python train.py --num_key_value_heads=2 --head_dim=128 --intermediate_size=1344 --norm_place="pre" --attn_scale=0.0884 --tie_word_embeddings=true --init_std_down=0.0 --beta2=0.99 --lr_head=0.00994 --schedule="cos" --final_lr_fraction=0.03 --train_tokens=715500000
Each number is 128 + 32 x the weight over its row's rms, rounded and kept within 0 to 255. Layers, rows and columns count from 0. Numbers have three digits each. The size before them is the row's rms in percent of the matrix's.

# layer 5 MLP up, 1344x256, rms 0.0757, rows 271-304, columns 192-255
108:092145104167152138093170114151118103117144148134069142122152118112192110075096053048130132184101179099160142089166098093130133163141143152188097111126128088076124158113085169138177122162121105
113:117115125117112155108110154173221058180152140145113105145123155130128123095104088118157156147116091129087152120141153124090087169162094071110133107116142122131132073151171129181179145154169192
110:067117140107187124100117121143115145123147130155125131108147131171133122128056159130119135141139141162127207111093144137076162069142121116122074103158132165175111126087183085135146124107136073
100:188130156134167166140095127081107174104087107118141074109155105117087098111115137133155137145136167153160096144146206138162097205133114074136073191129151123131167166142127072091107094172177089
103:119157115065155145168082203122107170142189059120103162160122171075104110145163180118096110119186164133109160123104180129143121132168148116178142135127133134126097111096154095075124089136110122
096:170133157130126165104095143144170115159111103161154182095169126141126180160106085188081124115172173151138164122118106177134118106115154058118161113132104189153133144164161179165120148143125137
093:133086154063180148121138080124087117114168092077095156124095103141143173130075123128122146119135113141159139155160153144189122195119166102137138110156161077132137154122069153175074080116116113
107:080189105110080167118159131159119179124138077134132065111138132111112187147060138106111143138067122104171107070199152129156170088179132160097164116123122124162078126155130072130171135160157059
094:119141104193109161119150148123167149135147242148102100082138111166107086150108138110117150108097121106116101134138088105106153123136092195089134126085134103140140167157106080121156070175040131
100:086087150120136139168102114087115118173145200134064129163197160116142108166187118101099076131116163130136186120140152144094182093100137119114139140110188149121136117096152139142060153113103147
118:158083096142123216070095022132111135144136133148097105164190166171092091112124124112127103154119143133183136134100119079112124165148121055169119121107142090109134112080162087106078099090039104
094:091159135152122112141147149069186170074109119106164121092115065109166081183104062200147207107117084121069074175133165130134095081119151107119177160150131146123140128165173186141094156129120176
110:150106121170135129175105128133113146158158134174114119163097191117125199160116159180205147152086160111151092126115169108075090119104125132167072146112121184128155137154078116140105158107125134
096:168105125134160146159121148092127142091122157086107095172106090196136120107086204111115107089138157121080166100145133107212155140169076133145119093141080124130129121126076104128128116162123140
107:082096142090174080177155127123142117153104147122089109104132127125070099070124149104128144150187167080139140151137127094128106152114133162120071154119125112150057101111120084179110104131123148
119:091095159116169112139111103133117161090124102163163101081129093180139119158102182116136113128096127112134126143176182142056140125164081147062171068132132159171154128115136045110126114094137110
087:101093131159099103065133131151144116145138137146118114124155144111089131174117104067099121109145127118109198133136121111149138081133096106136114117102106088129144105117084142111086122110092149
101:139112154137140134181129112122144093161152123130113154128182092171127173083080129157121095097183110143108137186132191108152081133148134095121189055187173114140147198119137149157086122036151164
104:130104114164163097138154143172164074124110160133155105110141183190131092091121092130056176145108144084075152118085156120133103164114122121128102121122127098150137079109094124145102107120117135
089:087138087106180168120104141128113194117138137153095164107144130162069122076144128062150110075165110106084115175158135095143049163099135087158108149152089138096102129104137126123114109172096154
095:139170138066176092104139153146157075045138162132164149158123089106092187181108111156171143149133149132070176138100152114163144112124151115132128102148141174122048102158118101114131153120082140
090:138104150137126085108114168085147077153159128166126165113144093097086149126076156135164077117087096167139141123127146133127129167134097143184129133134094146105112121125113112164098200117094067
098:131082165113119163143153174104097103123129173140193171097146105135129178144140131154113107132204075117150156080197133096099131124122086119152115109114127122163135130162073151090142091130120095
100:119177145090114101128193067162142087100110134120138091172147116164169117073130093072133135128069132159155124115081170175102138189155117194138157171156138145113107130084080138033132163128069110
105:148108164131124105144158124156145152130121184188161082096184187107079080134083081097149121110173109134101139113152163137126113121177144128117080132123160108088186164166094158127119136155158111
098:123120143158124157100132083143125158100085148102075137182120166154147157174147152127102142136115135169088101147139156086111109151142124186100123125181079109112074185175115156144114174104214127
107:149151105171100140105140098197113133171198076118050086099164142144081118054152133141196139111138158161132093085133131099100112152153117099125079106083084154124146124132117116118148078111179148
105:101132121092122148114107119135169111104116108204110164114102144070105113090080152114136154175115199121125101113146162164095157086154145153129091122148158145125108134162098120129148120079111114
103:116200145124121144192113107110117079165119087163154135100115156113140093041199075086141092106112131132108087170107057109128168092124152129129149157080144090071168088122153108108161076104172173
096:108116150115172125093117139184151092165145175118145119132104139146050158132074107167168101168185113119162162176099111172084107146120131155137120135165092154122135099076135076114100172129126080
095:137072107171107114110082131155113074109137144184137138087164142141116138108147139122079091074173120120111117137118116173142117156125087136128109116083167085090156196117091108133173080098141084
100:130104096158158053120135136197181150078127116119124131076163055155138150160138079120134149154111168125129118125069169096147127122078119111158081171112128144181189170128094122146110125130120145
106:155105171180144153106074119132097104151122147135104173088109147114107143129110121066128123075185133139132137164188108114102148121045074116104173111074122164153143103127088084118144116160123075
103:180123184130032089097116076126093114119121112161127136126129095097129160122158162214178107136123149084130177087148161129132120102139173127071146119113089084155112096075198087162095079194124136
# layer 5 MLP down (transposed), 1344x256, rms 0.0671, rows 271-303, columns 192-255
103:159145168153177154080060156166106127165105181186111130144113148164096108130096150161107134177184173145140212158090131103081141073132041167119089127133102130144082110107079076087140106216170133
109:085128077105116140123096081148160093124154089113117178109154091156112144155131173059149134143096143109052138128086163151088102084124092169124153140129143172171128121145097160124157117133104165
114:096124159156090140159121089113095138149136161106147144158101137078107082116092114090115135147118143135129122140170172095090163122152139086127196085129157110104149105140162092125107158146205168
099:111128120126086142064084113120178106121116141125106092141144135155166166098117151172168099101158114080149092091130062094124136169163123142130142126120114106102104134159110176156119125173148086
105:138123119158119103174127111141074019186117157096103178147152157164127149172140107150111146117182148092080077184088136149124079182112079121123126153205157139185129119108126092187109109125103132
105:156072060145101086137151076097094103116166157141139083098167155180114117134109185134153115176121096148102124160099149196193103155137131143152111095155131090111149081121137109157088138056095084
102:167158173144176108129134103129150117093097116199105062074120113093157141067105134081097147107166148152164111127151185116063127141121126179140200130165144151171129125188159101109145124085144120
097:189168164085092115146116066056105139126123116072152139170200112139156120143115209129147209104153126164086103146100127194128147121089170088124139124143118146126112123135106126158094120168112143
097:114144153139115178099113075169160169087147147110131058141157115162142133113124105107159140148138150137160087136121172092131100161170164091099160171130120146172152135105150154127092121090126151
099:110129138193112025168172109119133089095117101060133099135150086019114112140109090129113132144131117122128165189082100138122054102126119129111089091069241161109168131108111161095109123147130119
121:150161074161117126109159105101093122107086117096184207119118154139129117120140118103116182155128103150140088158134147167128111161094124148085146143135162132130141086077102135112173141117144106
104:188079105117123041155142133176137101129182111126134107133098152081112117166154154098121132127103143165182188104105100151129118158107106110174126087112120120102191094064165075148158144124127136
111:141086119143133162160082108150137133152123135158165118145095159148115130119130167175087119093135139096135191126128179139141164143100090128097162164104117176137135099146180117118143114102210136
103:129182166131092089163131125113154117126094135100119049119123133159122174170088158159083123175130156196056148143086119175093147045123133172128075157080105129149138070106119096117149128151208159
101:154111098114141063108156095114143138125054141118161107166119183178143196135161188168106102137078156134115148134102113119133112163156129150100130079090105180118094155140148180139131144149140080
116:104136110076187128178165145124114091078111126166168142156115089118078117156127097106079147150143129172102112136087119192102074172132050144145178062088109146172139162080082140141126056154085103
084:117189107109098171120152151143140132120147164105145169100153058158082129123112101105111115173135108139157117185159144134162145140134120150103159120058139099135121157136131143082175119165084133
097:125154131183119147124161141142121161085125136143093072059125138129084132082068080136144128117152098091124173124073071062112099197069164076121164150114131107136110092105132095105154096166083109
102:148181206081126126084144097098118165117098139113133125117124125162119101101094144158102141167132139060156151208130124096113140201096086100134093132136073131152143121154063149150116153103149158
097:142125152130135121125089107096146079120105140118155102139094139053089048121137123144151124131155172150116136154114107194139077152131184153152135139128111062146118146080131097143139142188114126
097:105147143151100129143137122126134163209152197192107087065123095128146069086087191098073177108082185143160081098106058068142145116128032106109105153111109122099161120131098130159106102120154119
093:142136106144136093149147096107119166062106153108130100163131114134075107099139054108090206115101188133120077175136135120101097138136076087032144149146112133124095171147137156152115112205147069
103:136081096119136102134067121099148124107065142115131156154069164086117113089140051035193147093129146100165135176175154170107135130126188175159165130153171150113124145140129147177202086106101149
108:183088110101129121088161160123172169136066174129077166118147178107146114152184084085142091136128187114082126075162114183113104133082157060114106126151107111145121127118094109136092146099098120
103:089129087136144108128077177104112073145125116081133165156076120108138121081145116101135134164077163128151090125139109085095115119098134124100106167088107123103130147111087118094111160115175155
101:178132097146154089180114113088152120167135145164179115112079122119098079119142167040102115115076113126090120148100031112127209168160114157133168145131154103141124068105132141138093187144066127
110:125149116159113124113149148166162153105147146145095112091138065079155180082136187110148077128038113133120132143092131122134082147130154101153130158142108108101100139140112142126146113101148124
109:148096103154095176081121107127148079168135172152123118105098133109210134123151086108093099166126176112140081107057171140159184149114194109105149103156142089131163118171142115110163120194120103
111:058154147120082182196082153154125114148123111120141122123170113129141134087137188043108069120136143102113114078166081113135115128070136090149107109096158140146136045110135129107147123118135131
094:156130108152095136070137135120069139117182135110119165079158144092150142158134134086136178130094171111156087150091115103158124115116128123109123180124182164175087132165116150115140104123119117
099:138078124084185110157131136110087134177141103106098167161106134136129126081115088138172164127111108151137133073139108124089120140117171188137097140157144107143149126124177130123108107180211163
107:143097129064140163145127105123114124116116134158167120174120122146142112098114087097131147127103106110155123167203121141105154151082118133104082154088138130082120152095105113120151118114146166
107:114158173137118107093176122108141118147157135135108071130171074116146121086113062057126132131105093172153104108107116116098093140131171146109127114100108149172089152138112136132183126140086106
# layer 5 MLP gate, 1344x256, rms 0.0719, rows 272-304, columns 192-255
104:130118121126089166101149126111086186144131154099138143139110082084180165105168140181111126157128145093109093126101150148196139153134092089111146157108093055109091107076178092067154110137114114
108:112104121179157137143186158177144148120116167099156124167166087163091123100166087117110097130190095136122121173108096125069147075072188120086130107120092095142132159118095106115062094140114128
103:147151105155151119124145140106180178123146065159119113125154139119078065164157155067122146162165188110152148120089171081182146154102110122134108184165090155080146137167133114134113082129149178
098:120143107162121177132126173142152096117186123123128130082125138067134102158136111140138098120168102087133157134198167099168077163094112079178116143149125116103135166119136101138114131135181123
095:171127101091095121176154172077110128134100121163140141080105143075103145150182118146133122123060114130157156164086080169162144084149111179148117085123161091130130149115103144162135098153089095
100:151123147091097183112110083112175157164116073159114106122142181125201136131166125081163073066153163168101117121084098172078145173188123151130129121176119142159158133113187109105109110078083104
105:201143089169204100171175135138103136146181131128167166115134155087140117094130081143170126121159128134090126049114079121158133113139139081179144119108084146137144145175153146176057153169171144
099:124156108117146143094133089145129208076127117121137105146133128108114165102156110141119148123108117127093112190050109089101153119139155155135080100092145137184126106167164159124108083198112176
101:138108110079091168113140122079184138110150107143089208135223091117177039151159114125091209165130072145141064168098182120109119104111078140145128122148101109130077142158112074075101097102068104
101:139131124119156168132191098134125090171050179155148174133091158137118183125134093100161141145143111112112091139158178097143166131198106103106116134145144127068138123141153098125184048125118111
099:102185156079168142146165170161076132093155134114119073092187141079089093144147123035177070140155094143142123113137166125100100085108155117109156125091149164127090101141118102191119117163160188
108:084176082132155108116151102078136148132086165190173110160105144100154114143122116074150072089066071144132065087086087139157161129154083090153107117131106134160114147133079150091064195145115078
101:156137133060120085141087158148112152110141112160135103152092145143090122099124086177156125093227120189096162105107165174123113131087160169145147202129136099116083129101144098075077172152207188
100:147093152149101100169107179153154058122102149124142111104154163091120073111177085132129073150161089056123127148110139100084121076148157126148147153067120096159072103182076085157150134124117123
113:126094108081098159161171048146123181137156164150149142141054118129106147113134159146058146115148101135145093161129127160069093169135104116100164077091151144173141144164142096114163114111111119
099:187162087156086136133170092175166094116158106073157151112160086101160156123132137101178158120094084129147110137143108111153170115132104156120131110109158155068145099116100127151129109156100109
104:089131080110137176085111134061109109118097151146117109133139147157180113119092136094088159114145147162119097083181064111118140102101084145118105149076162091097122075086109148068109106172193103
104:101093105162128141155162147126130133190100149138081130100110158045210136090147128140189162135124132143133091160101127156131096149127148174176087129145145160121131116082118095142134132132124115
101:105114157077185098160135115130095140126098151123104118159121165129111096111150135117129097143113144112090110135089139173072129128162146156158173159128161111139100140117131060179176123162111116
099:219153107193113121120140130088118137034181139097184130170134115062156135144094083122182117211102112140148161138170180140070157173142141129152148143138170145137120170161145141114156118063140142
093:217186161117099130133145095109155093131121147134124177095080087157083131148169164130121146183171161123080171152153110142145136075131145127096146065129113107059143085175162081160115123109146102
098:144155109161097121103180136127121110084148123098093132146081163163193144110125094144181154189191121140089143133096117077064086142126137117189102097142126096051102135108078105118137094148162167
103:122112116121174125101191175125134103152137147160134160191162158123061148134141127090171090113098173115088154112152109141124096103109119068131159127114111160098146157086158054164166105135101080
103:132123126118109128142098108192172173117112130139078135141153231107158166119137158143117188210108095188065128123122148099145104147169066150055134102135105111147152135154097151141131096145108150
102:103077083113094122134092094058140164156124147081124077133143167093140167131161184161122168135175121123131118164137100205120135106179117096179134129166098124142128102106130114127148170131145139
105:170087128184129117153125104074093147118182140132133157089090084180133128148083108110081131197140131111140133147193126091183124164112115145097193101121104108130099089126099139107104071102100101
103:149148162081111143110123132107120110111088159108072128140107069097104122115143057121105104125129102160128085145137152120183099158175098214115130206168133122134097086044138132108107132249070145
104:137068133122121131124090103147185165132161129155128104135123073156038152152132117137162142113123130158189166110079166186183120123114095103163145098091084112095107110042114117150180089160136147
094:105102123152077097116104149129141175096119100124119108205141121106076123139152151147129178174128153133097159162146078089125156102082133128129135186158097103176116095182038108075191090124103160
103:141101106113157099094193136178099134147188107137129170141107171181149112111181078074118121163116113153077159136116112130167145096167161104101090154162132116093115137135131147114104139068141133
103:174145144124114136187131138170140136147180142133105121165121103178093180169100119130101132124148106113139080109163098116142180140144092097092177132119132128104114161085151084132111178150149161
103:113159156081135091182196074189214110145099130131190084067092139137158149086086123168150180164148089110099138128117146104118134137075151174156098173143076147135120170121157138119125112178138084
107:093122088113107116118136107134132176113149165162109118138089086172095156179172130121094121116122136077146116092155161137153088142132096113072136129142144106109149122100152098095105136106127115